config.toml
num_hidden_layers = 15
num_key_value_heads = 2
head_dim = 64
rope_fraction = 1.0
qk_norm = false
bias = "none"
extras = ["local attention windows", "paired heads", "shifted keys", "gated attention", "exclusive self-attention", "value embeddings", "an embedding shortcut", "learned residual scales", "skips across layers", "capped logits"]
init = "uniform"
init_std_up = 0.0386
init_std_down = 0.0
decay_fraction = 0.647
decay_shape = "sqrt"
doc_mask = true
Each number is 128 + 24 x the weight over the matrix's rms, rounded and kept within 0 to 255. Layers, rows and columns count from 0.

# layer 10 MLP down (transposed), 640x160, rms 0.177, rows 313-341, columns 0-79
[[ 51 138 125 125 109  92 147 176 179 124 162 174 121 162 162 169 133 163 149 101 168 152 114  93 135 165 151 149 169 141 109 138 151 126  98 128 160 119 139 146 141 132 106 102 109  94 128  94 126 124 149 142 125 131 115 127 131 110 116 138 118  88 152 152 133 157  93 133 121 156 158 144 147 117  91 112 149 169 140 120]
 [144 122 166 130  93 126 163 153 158  82 128 124 106 137 159 132 183 124 113 119 137 140 145 106 117 131 103 118 165  97 134 131 123 165 139 121 149 126 127 110 111 105 169 122 145 162 132 107 132 120 131 104 155 119 105 113 167 181 147 155 122 146 126 145 121 119 134 157 101  96 125  78 161 133  82 113 164 131 108 120]
 [134  97 119  92 102  91 105 122 163 100 119 112 122 135 120  84 103 126  99 139 119 126 103 124  85 139 106 130 153 106  82 117 136 150  65 132  97 109 133 185 106 109 118 110 160 151  80 123 138 137 123 152 104 126 105 142 118 180 109 132 147 119 112  64 126 136 120 179 139 120 140 112 129 133 135 149 120 115 170 148]
 [133 121 109 106 127 127  77 160 127  99 167 130 147 130 171 103 118 101 112 113 116 153 122  84 107 124 126 131 131 133 109 144 116 124 158 147  88 130 133 118 100  89  86 143 140 113 121 153 155 126 103  96 119  58 116 104 100 133 110 182 112 135 141  96 128 109 170 146 139 119 187 119 146 140 114 141 172 128 110 162]
 [124 127 119  80  98  98 125 148 127 125 136 139 155 138 154 166  43 135 149 136 157 175 136 136 123 135  89  85 115 110 101 107 109 146 107 192 155 124 150 163 155 184 122 119 135 138 166 143 113 100 174 140 102 131 158 117  67 135 107  95 164 140 113 118 140  78 134 127 114 141 102 127 139 122 145 173  99 193 108 149]
 [164  77 140 125 167 125 132 117 146 132 133 143 133 115 138 116 142 139 132 100 209 140 129 109 164 127 129  82 127 131 115 135 124 123 131 137 122 152  98 136 120 101 103 137  98 147 158 111 129  86  60 146 108 133 114 136 116 143  77 133 123 107  92 130 132 134  99 140 123 130 140 151 132 147 168 128  90 127 109 127]
 [135  89 122  88 129 175 151 136 121 121 113 143 132 119 124 113 146 110 137 128 137  96 137 144 117 136 118 158 113 109 130 151  97 135 162 143  91 143  82 104 126 107 133 115 152 129 160 145 136 117 159 125 185 151 158 108  84 126 165 136 133 162 140 127 129 171 112 133 121 129 114  97 107 112 137 113 115 116 151  84]
 [144 153  93 156 160 129 147 168 125 119 144 144 150 137 120 127 129 109 115 128 113 103 127 115  90 117  85 160 150 170 112 174 138  98 140  89 146 126 116 147 103 159 171 140 127  88  99 150 108 129 141 131 170 141 166 106  98 134 124 122 160 129  57 137  97 130 118 138 147 139 123 107 130  96 117 118 203 161 140 124]
 [114 125  84 116 133 128 109 156 149 165  79 118 146 116  84 212 110 132 151 113 132  95 134 121 152 128 112  90 140 106  95 161 112 175 133 105 129 144 116 123 154 102 108 135 110 101 228 113 101 156 196 123 167  56 120 100 118 117 191  98 164 167 124 119 115 146 101 151 137 156 121 116 148  67 132 148 116 100  91 154]
 [118 146 149 108 122 137 130 134 141 150 178 144 147 115 111 158 120 171 134 138 118 160 160 138 119 134 145 112 172 133 119 159 102 139 123 111 146  92 154 112 108  88  83 114 121 139 122 143 117 128  72 134  81 162 132 148 133 144  85 137 145 143 181 147 106 105 124 148 141 162 160 156 145 134 137 145 163 117 136 143]
 [127 141 128 161 146 114 110 152 119 100 147 112 153 134 159 163 140 142 122 154 101 208 110 128 103 105  96 128 132  85 128 129 166 140 103 125 100 121 103 141 128 120 148 106 100 115 126 147 166 139 146 132 101 145 108  69 116 116 115 175 160 143 159 161 138 148 115 122  47 190 130 127 196 110  97 132 106 124 117 155]
 [123 109 150  97 118 137 104 124 146 107 129 112 133 130 108 150 129 121 190 144 175 100 131 121  79 108 156 142 136 136 167 131 174  93 156 164 122  89 147 180 120  83 152 151 102 141 105 143 142 118 142 176 158  77 144 106 137 114 139  91 139 104 164 131 123 159 116  92 132 171 162 142 135  94 138 117 130  76 112 119]
 [ 80 117 130 101 115 123 121 152 116 178  97 124  94 118 112  82 146 149 107 167  92 134 112 117 116 122 126 135 117 140 119 137 115 128  89 137 146 127 124 123 171 116  97 121 134 160 110 132 155 147 149 144 189 180 101 156 110 113 100 111 148 124 111 127  99 113 126 125 119 155 149 103 174 132  83 146 132 135 132 125]
 [135 104 152 116 151 160 124 186 119 155 117 107 106 124 132 168 135 157  91  84 117 172 141 130 136 123 126 109 134 123 153  93 147 145 140 149 138 152 175 105  84 156 117 166 127 119 116 120 140 109 117 164 123 144 147 169 162 114  99 110  89 164 161 104 132 107 146 110 133 138 129 119 193 184 145  83 134 153 123  75]
 [129 161 120  77 108 114 123 148 121 171 143 126 141  89 110  95 139 121 118 161 140 148  92  89  95 137 127 148 114 140 133 140 135  93 113 142 166  81 129  91 111 126 118 119  97 165  87 114 135  91 129 135 172 158 111 132  85 145 176 140 134  97  99 132 121 132 138 103 104 104 125 158 130 141 179 147 138 166 100 124]
 [153 147 106 135 159 143 102 127 118 155 146 117  99 131 124 157 145 182 112 175 138  92 121 180 132 141  98 132  93 136  82 116 134 100 154 158 116 134 127 106 152 176 119 117 141 143 127  74 166  83 145 107 118 121 150 165 129  73 140  79 111 130 143 101 112 165 164 136 143 155 125 100 131 109 129 119  88 125 147 104]
 [108 114 125 135 118 142 112 152 146 180 136 166 120 120 158 156 185 105 147 114 106 117 152  97 132 127 119 122  86 141  89 101 110 111 161 125  86 116 128  79 155  79 119 117 132  95 148  79 140 116 150 111 135 161 139 157 130 163  98 101 117 149 133 154  92 104 125 100 103 162 189 131 107 131 150 154 178 146 144 146]
 [152  94 148  55 176 118 154 148 168 136 111  87 116  57 146 124 128  96 103 142 124  92 152 147 122 158 105 133 113 110 107  99 125 100 122 130 172 114 107 109 184 152 151 133 145 152 113 111 118 129 110 157 160  90 134 139 141  97 100 118 106 115 122 158 149 129 137 119  99  94 119 100 145 119 139 106 117 132 133 119]
 [ 93 126 120 150 124 124 131 124 173 107 110 105 171  90  81 136 124 170 139 117 120 101 134 132 181 133 149 100  94 100 152 166  88 133 133  97 141 121 144 124  71 141 114 144 144  94 164 126 156 122 159 105 138  82 156 104 139 119 108 121 124 113 165 150 147 135 171 149 124 154 104 111 154 145 158 129 169  99 127 121]
 [103  88 128 151  86  99 141 138 109 107 137 100  84 153 121 132 100 190 153  88 167 143  92 139 159 140 137 135 153  91 143 143 103 127 135 130 109 115 147 155  92  86 141 180 156 115 167 131 121 155 135 120 126  84 172 149 121 156 166 127 136 106 119 120 122 100 155 130 113  78 127 151 145 136 154 145 141 149 123 120]
 [136  70 137 130 106 109 134 119 115  83 101 120 135 108 161 119 155 140 137 158 140  95 153 150 156 124 152 170 168  90  94 124 107 178 122 149 129 119 108  98  98 164 144 119 120 109  93 143 117  88  94 142 129 129 154 103 156 126 160 104 168 105 133 105 135 157 135 104 143 104 167 132 153 122 145 170 127 114 145  75]
 [ 99 150 175 114 112  91 143 163 127 124 145 133 145 123 153 161  96 129 115 136 134 164 102  98 176 151 143  84 135 159 122 126 145 140 104 115 120 131 133 128 106 154 109 136 160 114  30 135 149 105 149  89 120 105 131 106 101 144 105 139 162 126 122 127 139 127 141 114 121 146 145 172 121 129 121 101 132 138 127 158]
 [122 129 108 111 117 121 156 133 132 117 131 121 116  99  95 118 101 114  88 128 146 145 129 184 146 156 166 140 163 120 157 114 128  82 155  92 141 132 158 171 140 120  93 169 147 133 122 116 147 150 126 132 171 112 151 121 150 149 127 143  82 105 173 137 144 175 123 126  87 147 118 119 146 129 116 145 111 178 123 118]
 [138 120 155 100 134 143 179 114  96 141 134 169 143 131 148 145 147  98 117 146 112 130  73 132 124 113  69 174 135 163 120 111 111 165 131 198 157 107 135 158 140 170 133 135  97 134 108 127 125 137 102 106 121 165 147 115 158 118 150  75  93 114 146  77 102 158 109 148 130 102 119 131 121 146  88 149 203 110 158  71]
 [154 123 140 116 123 100 147 146 170  81 144 109 146  83 117 167 160 118 165 139 150 101 123 129 102 131 109 127 174 105 105 113 123 149 152 134  90 154 132  77 132 126 140 125 154 111 182 107  84 150 128 169 129 123 109  95 104 102 108 116 140 132 112 160 102  93 132 123 159 115 121 113 131 160 100  91 179 145 128 101]
 [124 133 144 101 118 159 158 132 153 155  99 110 151 119 123 139 125 153 119 130 146  84 128  67  97 134 111 112 100  99 156 107 125 105  89  94 108 113 130 150 135 128 117 107 164 133 219  89 135 158 105 205 114 131 124 109 112 162 105  89 152 106  99 130 136 144 125 106  98 121 141 178 118 129 110 133 122 109 111 134]
 [172 131 122 133 128 107 124 133 118 125  85 113 152 117 117 112 155 104 162 113 147 170 174 172 122 124 141 133 130 140 105 133 126 121 134 113 120 151 141 142 119 133 109  86  80 126 134 121 123 113 129 145 161  90 143  86 141 111 110 136 102 125  72 130 165 132 103 110 103 124 127 167 153 111 171 110 174 112 131 130]
 [132 119 162 188 159 154  83  97 129 150  97 112 142 173 142  65 116 136 150 146  94 142 127 132  85 122 134 133 115 163 151  95 109 156 159 140 120  98 141 114 156 128 133 108  99 100 112 105 106 135 133  76 151 135 120 148 131 144 140 125 127 124 115 105 126 147 101 122 124 113 144 137 122 127 149 117 128 142 127 131]
 [142 138 154 106 174 129 136 151 157 120 170 138  87 117  99 129 155 132  99 180 171  65 135 152 128 132 139 132 138 114 156  98 111 116 139 135 121 107 155 136 127  94 196 148 148  84 118 126 132 116 130 168 170 145 152 105 160 133 143 105 151 143 115 159 114 139 138 108 119 133 137 130 105 151  93 127 152 144 111 122]]
# layer 10 MLP gate, 640x160, rms 0.171, rows 314-341, columns 0-79
[[148  93 124  81  98 137 133 163 121 110 118 169  82 108 148 159 139 111 159 131 101 147 109 171 142 138  80 117 175 136 141 113 154 119 133 151 141  95  80 117 106 151 170  97 130 158 112 134 122 132 132  89 112 139  93 128 144 141 138 127 141 166 120 156  98 120 160 119 121 115 156 103  99 165 135 129 124 144 116 116]
 [153 137 110 116 144  89 144 113 150 117 127  75 141 143 125 101 153 151 122  93  75 119 125 122 142 152 109 164 122 134  96 168 152 124 121 135 106 133 116 108  95 169 143 139 138 110 133 147 124 138  99 107 165  90  90 139 112 113 144 118 170 140 132 148 137 135 145 109 106 107 156 121 139 114 158 112 134 109 109 122]
 [174 178 146 148 105 161 128 141  90 128 149 158  89 134 125 138 115  86 176 122 120 120 152 100 134  87 128 101 165 131  81  91 108 130 118 111 105  92 101  78 116 136 118 133  97 122  94 132 111  95 132 152 124 162 130 129  91 105 139 147 133 108  79 153 128  92 109 110 116 153 154 120 167 142 169  90 125 130 129 129]
 [ 91 106 135  60 128 128 128 115 166 145 155 113 143 142 131 100 128  86 114 147  96 128 133 138 112 118 132 141 123  79 160 106 122 125 119 197 152 111  98 142 115 139 138 150 149 143 117 122 134 121 123 107 103 134 127 117  91 125 141 109 159 130 115 164 158 138  68 167 136 139  76 103 135 132 158 117 151 168  96 146]
 [111 123 144 120 155  66 122 106  99 133 118 118 145 156 114  82 141  88 126 140 158 118 131 132 135  90 133  88 133 124  79  55  96 104 134 120 126 120 139 129 158 148 143 146 131 131 127 120  94  85 147  97 129  56 151 167 116 129 149 107 143 113  93 125  96 148  84 152 133 112 117 126 131 116 133 101 131 119 141 152]
 [127 101 111 119 131 145 132 121 138 158 113 185 122  70 154 136 114 208 166 164  97 159 161 124  92 144  90 137 142 142  92 130 156 150 129 159 140 135  95 107 102 150 131 105 190  87 134 132 119 108 126  92 154  77 131 183 146  78 194 161 142 138 120 147 129 126 134 167 133  97 129 158 142 112 128 156 161 138 107  92]
 [ 87 112 160 107 155 167 154 179 101 144 152 108  87 136 107 108 110 118 125 119 110  99 150 114 133 158 100 122 132 133 143 146  95 112  97 147  86  90 107 151 124 155 138 114  88 165 120 117 120  91 142 187 139 133 129 146 117  91 122 108 114 150 133 127 123 117  97 171 148 132 138 130  62  86  79 120 122 158 185 132]
 [113 126 117 144 111 163 109 155 105 142 118 102 142 112 152 141 135 157 165 145 128 116 106 148 119 133 119 108 161 140 127 130 127  95 137 100 134 179 157 142 164  99 128 140 179 130 119 125 143 111 114 147 105 142 122 122 118 137 107 115 104 146 135 105 106 142  96 146 143 139 148 129 113 150 153 152 123 122 141 118]
 [139 120 130  89 147 161 112  88 148 119 175 130 116 127 121 129 121 173 104 142 127 145 112 115 161 147 145  98 166 150 131 127  74 170 122 118 136 151 128  93  88 152  89 100 125 169 122 142 128 107  79 140 147 152 117 143 142 133  68 126 175 147 147  77 129 125 148 118 128 146 115 130 113 150  98 144 164 136 120 159]
 [138 110 119 140 142 169 149 167 126 114 120 134 102 129 118 143 177  83  95 147 144 149  87 158 123 160 129 163 125  98 128 144 166 124 105 138  98 158  99 131 139 148  94 136 147 104 104 149 137  98 118  88  94 102 125 106 147  84  95 103 126 118  99 123 135 112 148 113  87 104 155 155 154 164 140 121 116 157 116 106]
 [122 133 143 139 163  92 140 157 132 180 152 103 135 110 119 118 141 160 141 106  96 121 153 157 141 110  99 121 145 171 138 148 134 128 140 153 110 121 151 152 108 143 139 138 111 177 151  97 110 129  96 129 126 110 132 150 149  54 144 180  90 106 130 164 138 128 147 110 114  85 114 135 147 108 185 119 147 113 131 121]
 [132 151 137 124 134 113  82 154 113 131  86 103 125  80 126 155 170 132 149 122  72 167 119 138 110 126 140 101 104  92 130 135 128 130 135 104 145 166  92 133 132  84 162  89 125 131 129 129 130 143 120 140 139 116 134 158 157 126 110  95 102 180 160 173 108 132 146 127 155 150  99 151 127 134 127 148 103 126 114 152]
 [127  99  98 116 125 149 117 161 154 122 153 158 113 119 125 114 117  89 104 124 123 148 180  92 119 126 104 149  96 127 148  95  79 117 157  96 145 111 149 124 116 124 137 112 119 105  97 141 150 130 125 127 159  98 123 140 150 100 123  88 160 104 126 133 138 161 152 173 141 147 175 151 116  95 164 139 113 120 107 184]
 [138  90 160 158 118 138 194 121 207 152 102  82 184 177 114  90 123 136 101 146 130 121 141 130 144 139 177 127 165 146  91 127 104 111 137 146 109 114 194 107 127 109 101 127 158 132 158 139 141 117 122 133 150 127 184 118 125  78 137 120 130 106 146 111 152  99  90 110 151  87 153 125 170 169  74 100 169  95 140 105]
 [147 152 197 104  90 117  92  88 146 106 113 112 144 137 119 148 111  98 158 111 100 155 115 134 141 120 117 131 119 118 132 161  96 120 123 133 133 135 125 114  90  89 146 125  95 194 121 169 115 117 149 103 102 126 127  97 118 197  80 129 113 120 142 121 112 117 135 144 148  63 143 171 158 106 140 104 140 141  87 147]
 [132 105 109 123 109  93 144 114 142 140 139 154 103 118 125 128 100 161 107 151 107  91 166 123 159  87 108 147  96 195 151 149 105 147 129 135 154 100  99 161 119 151 174 121 104 104 118 141 133 128 100 161 120 115 140 110 145 108 125 127 135 107 120 131 134 183 131 109 145 115 129 141 103 108 118 126  86  83 120 141]
 [133 129 111 104 121 156 139 118 145 137 102  93 155 146  74 135  97 131 108 119 137 128 121 144 146 142 113 154 128 104 109 106 141 168  64 155 145  90 115 123  88 160 137 103 108 127 119 140 137 137 105 113 146  96 112  92 111 124 131 130 145 192 124 127 129  90 140 143 144 129 111 131 124 145 105 132 163 109  96 162]
 [131  98 129  79 166 149 148 132 130 152 142 114  89 170 120 106 108 135 172 126 106 143 154  82 107 122 121 139 121 159 135 152 125 174 126 125 131 139 173 140 142 125 132 143 131 123 135 107 123 135 132 127 122 154 113 181 103 118 112 130 125 139 173 126 143 112 146 142 136 149 176 162 144 155 124 108 110 137 130 156]
 [116 124 164  85 138 137 117 104 113 105 134 139 107 110 140 103 116 153 119 124  92 150 147 139 119 117 130 105 117 152 140 107 163 147 116 137 163 117 125 126 142 157  87 110 103  96 121 114 127  86 117 136 131 153  75 110 128 142  88 134 132 152 117 133 105 124 152 162 196 141 129 138 123 160 117 146 130 111 111 161]
 [120 163 130  97 147 138  80 154 129 110 127 138 166  86 103 136  90 121 126 106 138 130 142 153 144 149 147 141 137 110 165 144 134 119 120 108 153 101 136 128 160 122 130 113 140 130 124 161 138 133 104 102 157 151 112 136 107  81 136  78 131 149 123 128 129 164 106 149 154 136 145 103  95 165  76 125 136 111 166 123]
 [178 140 165  64 102 118  95 160 106 115 146 169 135 111 116 120 163 112  92 164 118 138 116 139 121 142 106 166 112 126 113 111 114 148 155 148 128 129 132 106 105 109 103 132  92 150 168  85 113 152 116 111 135  92 108 162 148 127 124 117 119 113 131 117 110 116 160 136 156 139 186 155 126  97 159 123 108 158  81 147]
 [113  95 153 166 115  92  97 119 140 154 126 103 104 126 148  99 130  87 103 182 175 117  96  97 126 158 125 160 121 125 164 102  62 174 140 135 107  93 149 147 114 106 142 134 104 123 128 149 118 149 142 152 111  93  87 123 139 107 124 117 154 150 108 121 133 146 114 169 154 141 120 128 148 116 130 139 116 150 139 140]
 [116  73  97 113 120  95 104  83 103 145 142 136 134 131 150 123 109 170 115 143  98 131 128 119 159  96 142 133 132 119 120 126 136 128 132 153 125 156 149 106 119 149 134  92 105 125 114 122 111 171  84 126 125 124 142 141 130  96 117 157 107 124 136  93 130 128  95 139 107 117 160 120  99 107 121 129 110  80 128 166]
 [ 97  87 119 124 206 109 124 152 159 156 131 147 106 133 159 137 136 134 159 133 142 127 108 159 141 160 143 130 155 122 127 153 115 104  79 134 118 113 107 141 110  95 118 144 156 133 110  80 109  91 144 104 113 151 128 159 123 100 140 125 140 138 118 129 125 122 140 144 178 129 103 119 174 112  95 113 120 130 109 158]
 [140 142  88 111 156 134  94 157  97 133  99 117 158 112 116 104 113 103 116 135 141 158 146  87 154 152 108 141 136 128 114 141 165 120 121  98 193 142  95 144 139 116 103 105 144 155 147 138 127 123  76 109 120 145 107 123 131 150 131 139 102 176 108 128 134 141 145 121 124 130 117 136 121 143 119 144 145 127  98 140]
 [145 145 121 128 185 139 151 137 157 121 171 125 145 215 138 131 114 128 126 129 117  97 112 125  96 145 131 163 128 141 136  99 124 146 106 129 122 136 131 121 136  72 126 171 123 128 162 100 116 147 147 113 121 112 137 146 124 127 106 160  75 131 116 165 140 131 118 127 146 132 107 162 115 118 123 188 131 174 145 181]
 [109 107 116 144 160 123  95 103  69 141 120 173 136 127 157  95 126 121 124 100 133 152 142 145 148 148 151 142 148 124 118 138 129 126 144 130 122 189 126 164  95 135 101 147 109 131 145 134 148 135 115 117 138 111 114 118 115 122  89 109 109 153 140 100 138 121 161  99 160 112 154 134 126 139 129 176 108 117 130 103]
 [ 86 140 140 106 125 140 106 161 126 163  77 118 123 126 114 170 115 115 128  85 154  78  96 154 102  95 127 153 138 118 121 159 116  91 106  98 132 100 132 164  81 112 121 119  81 139 148 121 107 163 105 100 124 125  91 155 120 169 158 175 180 115  78 128 113  83 118  98 115 118 111 107 143 122 191 160 128 135 102 123]]
# layer 10 MLP up, 640x160, rms 0.188, rows 314-341, columns 0-79
[[137 127 143 108 110  99 122 147  85 108 159 128 137 149 132 119  93 126 182 161 141 134 169 164 143 141 133 125 127 109 130 164 116 145  77 149 154 157  91 157 144 129 104 112  79  99 146 110 125 149 121 120 125  90 136 144 169 138 132 125 129 105 166  92 107 131 148 120  96 127  81 125 131 159 143 120 107 153 104 124]
 [160 116 143  78 112 107 114 143 135 126 144  77 126 135 133 135 107 160 110  92 114 135  92 139 133 139 141 146 100 122 110 140 122  98  97 127 111 111 102 107 119 169 152 126 136 105 126 147 108 137 131  57 149 102 130 143 155 128 146 103 107 118 127 147 138 114 148 113 115 148 155 179 139 148 155 146 123 109 136 166]
 [150 138 127 110 139 188  83 134 111 109 159 112 140 124 142 135 117 113 124  87 186  90 111 143 177 155 143 123 122 169 113  74  85 107 154 162 157 102  92 120 130 150 123  95  95  76 151 105  91 127 167 136 139 126 123 141 122 115 165 122 176 103  77 127 117 133 156 145  92 148 161 103 127 137 119 118 155  98 119 105]
 [100 119 171 129 105 127 169  87  94 117 169 129 131  97  77 162 132  96 116 159 143 136 133 155  99 138 125 139 119 143 114 110 119  95 126 169 150 148  88 111 145 136 116  86 170 157 146 103 157  81 175 129 125 134 125 133 107 147 140  87 146 135 101 138 115  83 105 113 170 130 139  88 180  90 142 106 130 149  95 124]
 [163 104 130 135 131 108 113 108 114 108 143 109 145 111 128 127 147  82 172  98  99 155 141  83 121 125 101 146 106 104  97 124 115 122 155 136 124  79 146 132 139 108 124 154 123 107 134 107 164  83 123 114 106 117 130 140 160 116 127 101 120 151 108 114 109  97 124 177  90 147 104 156  98 148 162 116 101 146 127 136]
 [107 136 131 116 122  98  94 118 158 135 147  88 156 127 133 143 160 109 117 118 105 110 180  74 170 126 119 140 125 138 124 126 154 144 142 127 155 112  91  94 141 110 122 120 107 138 134 133 127 139  89 144 120 160 141 133 118 189 117  86 106 132 149 147 101 140  96 122 113  97 103 131  89 114 151 155 156 125 163 140]
 [138 124 155 140 104 143  82 102 126 122 155 100 115 140  99 132 107 128 105 169 142 141 118  92  57 112  86 160 127 133 134 143 105 111  89 141 110 156 131  90 130 112 107 182 138 108 100 138 138 160 123 190 132 161 139 109 107 172 144 153 129 132 152 144 130 135  81 118 102 148 126  84 129 122  84  97 143 123 140 108]
 [117 133 147 160 165 116 118 159 152 187 123 121 123 166 102 152 109 108 111 113  87 101 156 150 147 130 104 163 135 105 126 148 134 139 131 106 161 159 177 143 140 100 135 138 112  96  85 126 128 174  94 131 149 100 127  77 126 183 120 117  98 161 103  80 112 102 106 113 143 136 155  89 139 130 129 128  78 114 189 155]
 [162 102 115 141 136 154  90 115 162 132 130 141 117 126 132 125 147 103 154 142 133 149 111 142 143 136 142 163 104 118 112  99 146 140 148 107 138 171 148 131 177 166 132 136 124 171 127 126 138 126 166 152 179 105 141 117  79 156 134  98 132 114 104 105 166 153 103 124 128 119  86 130 124 122 140 139 115 133 121 129]
 [114  81 167 107  96 139 153 145 108 114 155 147 168  97 131 134 134 124  89 149 152 144 115 104 100 119 124 164 151 113 134 174 126  93 138 169 133 115 114 113 143 145  99 138 125 158 148 106 134 129 127  91 138 116 125  93 165 155 138 148 160 103  94 143 142 165 100 158 122 119 181 109 116 109 158 122 133 130 123  83]
 [107 125 135 117 148 111 152 152 133 153 124 144 127  51 116 118 165 155 132  90 129 123  82 153 112 112 115 177 157 153 138 108 168 156 149 129  81 115 168 136  92 143 111 116 169 141 109  85  96 142 129 136 152 130  80 104 150 100  99 165 119 105 139 139 122 109 118  88 147 123 145 153 139 101 180 173 170  99 139  85]
 [126 120 105  97 166 111 104 106 135 146 153 122 149 111 109  84 142 109 146  88 138 119 120 131  84 136 119 119 136 124 114 119 118 131 143 135 115 110 142 128 149 103 126 138 172 157 145  90 106  84 113 128 145 115 133 152 159  97 140 143 148 122  99 126 112 133 144 140  96 148 124 132 152 127  84 117 139 174 167 124]
 [139  82 122  81 109 137  76 160 128 138 106 131  97 160 124 144 112 142 126 118 138 128 110  93 125 120 101 155 111 129 104 144 108  93 120 106 143 144 102 121 104 162  67 110 134  93 158 145 138 140 129  86 126  84 117  85 142 150 146 110 124 141 150 115 118 145 167  75 169 137 115 109 142 146  97 128 128  78 104 128]
 [125 127 162 142 139 107 141 113 133  84 108 100 166 132 142 135 122  87 176 125 114 157 163  63  81 101 139 159 132 120 104  88 149 125  66 149 127 141 121 129 120 137 168 150 113 146 113 149 135 143 103 115 138  93 147 148 112 143 101 125 141  97 115  90 169 193 152 144 118  89 135 143  77 138 127 125 123  94 122 120]
 [116 148 128 140 134 153 135 160  86  81 133 143  94 115 147 148 123 129 176 119 157 123 171 117  88 149 102 136  94 166 102  95 134 108 144 142 104 163 132 154 138 134 140 139 145 182 122 101 160 101 148 154 139 132 116 128  87 115 100 120 127 114 111 119 147 131 123 117 114 160 148 118  96 192 134 143 128  98 128 145]
 [138 147  97 111 180 147  88 152 128 144 133 144  94 142 130 134  64 122 117 124 129 110 146 124 102 140 128 120 132  96 121 131  87 166 110 114 127 138 124 152 110 131  97 137 151 147 138 103 122  77 187  77 135 121  80 138  96 172 136 141 100 116 106 166 151 124 117 159 128 184 103  59 141 130 133  90 143 123 118 109]
 [ 89 125 188 124 175 111 147 121 150 113 186 121  81 133 128 105 179 155 100 187 184 109 118 170 117 132 114 140 147 138 151  95  92  69 124 121  74 100  92 127 145 133 149 110 105 143 160 103 161 161 118 137 146 109 106 172  93 105 150  85 146 104 125 131 113 136 163  87  91 137 173  84 125 126 142 155 108 116 166 144]
 [147 105 147 129 176  81 112 119 164 144 150 149 132 138 108 150 109 134  95 127  95 183 162 122 119 149 121 111 107 143 109 130 152 111 145 158 164 162 137 106 142 168 121 131  97 128 145 167 136  87 137 119  79 134 116 137 136 133  84 137 160 148 124 142 122 118 114 105 112 127 140 140 168  71  99 170 138 117 136 123]
 [137 138 109 138 151 162 121 126 159 114 157 128 104 148 126 141 138 116 160 106 159 122 100 101  98 144 124 127 151  83  90 205  89 105 150 148 123 114 147 117 165 148 132 143 169 122 123 117 122 159 145 150 138 151 122  84  88 146 122 117 148 136 135 106 113 147 110 124 145 116  86 170 150  82 162 121 111 147 134 123]
 [124 119 136 182 126 150 126 109 118 142 147 110 144 136  78 128 164 129  93  94 115  96 111  75 143 167 118 139 189 110 123 161 136 127 140 124 133  81 106 154 124 124 121 113 142 134 135 130 117 120  95 105  95 121 141 125 120 137 122 147 112 129  73 107 108  98 115  95  88 115 108 132 111 109 139 122 138 145 115 136]
 [ 90 141 105 142 179 157 134 139 134  89 128 122 138 165 173 117 140 123 146  76 154 123 131 119 119 147 144  81 131 105 136 134 143 105 134  70 108 104 128 126  98 155 130 121 126 108 135 181 162 112 135 133  72 111 100  98 163 139 114 139 138 113 117 116 142 140 124 128 145 156  91 129 116 145 154 140 116 107 133 140]
 [150 162 121 114 162 113 145 105 100 141 149 113 121 126 155  99 113 180  96 127 133 136 127 118 123 112 144 125 137 150 105 169 167  93  73 151 117  76 159 139 140 165 117 142 126 178 118 144 151 102 121 128 143 139 129 113 126  96 100 133 116 120 134 159 107 127 177 151 114 101 174 127 143 116 145 115 148 107 130 150]
 [104 158 121 155 121 169 109 159 137 175  93 149 115 163 109 129 120 104 145 146 151 148 143 149 101 126 142  95  76 129 108 150 111 125 135 102 108 156 132 130 112 132  99 166 158 111 140 136  78 117 113 149 221 131 142 120 141 184  94 132 146 115 136 177 147 133  99 145 109  94 143 147 174 133 116 119 134 137  90  98]
 [ 98 158 164 107 166 106 147 130 116 147 119 149 100 153 169 128 124  90 159 137 173  96 134 115  70 107  94 104 116  91 173  91 100 103 119 113 122  96 100 163 137 124 159 107 115  96 107 155 116 133 132 110 158 128 184 126 123 171 132 148 117 134 127 141 121 144 124 155  91 149 108 122  80 100 105 131 116 158 124 181]
 [154 134 150 131 128  76  96 136 114  97 165 133 101 115  85  91 136 148 185 168 167 148  92  88 137  92 105 120 148 131 174 147 101 147 171 139 162  93 101 138 130 107 132 128 175 129 129 126 137 133 126 151 134 112 153 121 143 116 136 126 117 160 130 109 130 149 169 105 162 114 151 120 125 123 153 175 163 117 109 132]
 [157 153 108 138 138 100 126 131 136 104 144 123 125 140 130 111 163 166 133 146 131 135 129  95  91 158 181 134 143 110 141 143 116 135 117 143 104 117 101 128 110 125 130 128 186  89 115 127 151 136 185  80 121 152  93 131 192 158 120 130 106 113 109 106 149 141 141 151 152 112 104 130  90 117 153 162 125 121 142 133]
 [144 139  99 125 123 131 117 118 107 100 178 117 121 108 141 157 143 154 108 118 154  98 127 130 125 132 107 140 139 119 146 168 176  99  76 165 138 133 140 133 124 146 108 150 110 123 120 141 153 161 147  84 118 119 120 132 112  87 127 117  95 148 148 121 145 117 131 124 188 158 147  97 158 149 135 131 100 109 118 164]
 [132 123 107  79 159 125 130 117 161 106 158 137 130 117 115 147 142  93 110 166 123 134 178 132 134 123 145 136 121 125 142  74 147 136 133 175 112 116 140 103  96 115 124 105 115  94 138  91 121 106 181 121 114 151 118 107 134 109 164 102  96 143 146 108 157 137 164  89 107 157 137  79 138 115 128  84 182 141 113 100]]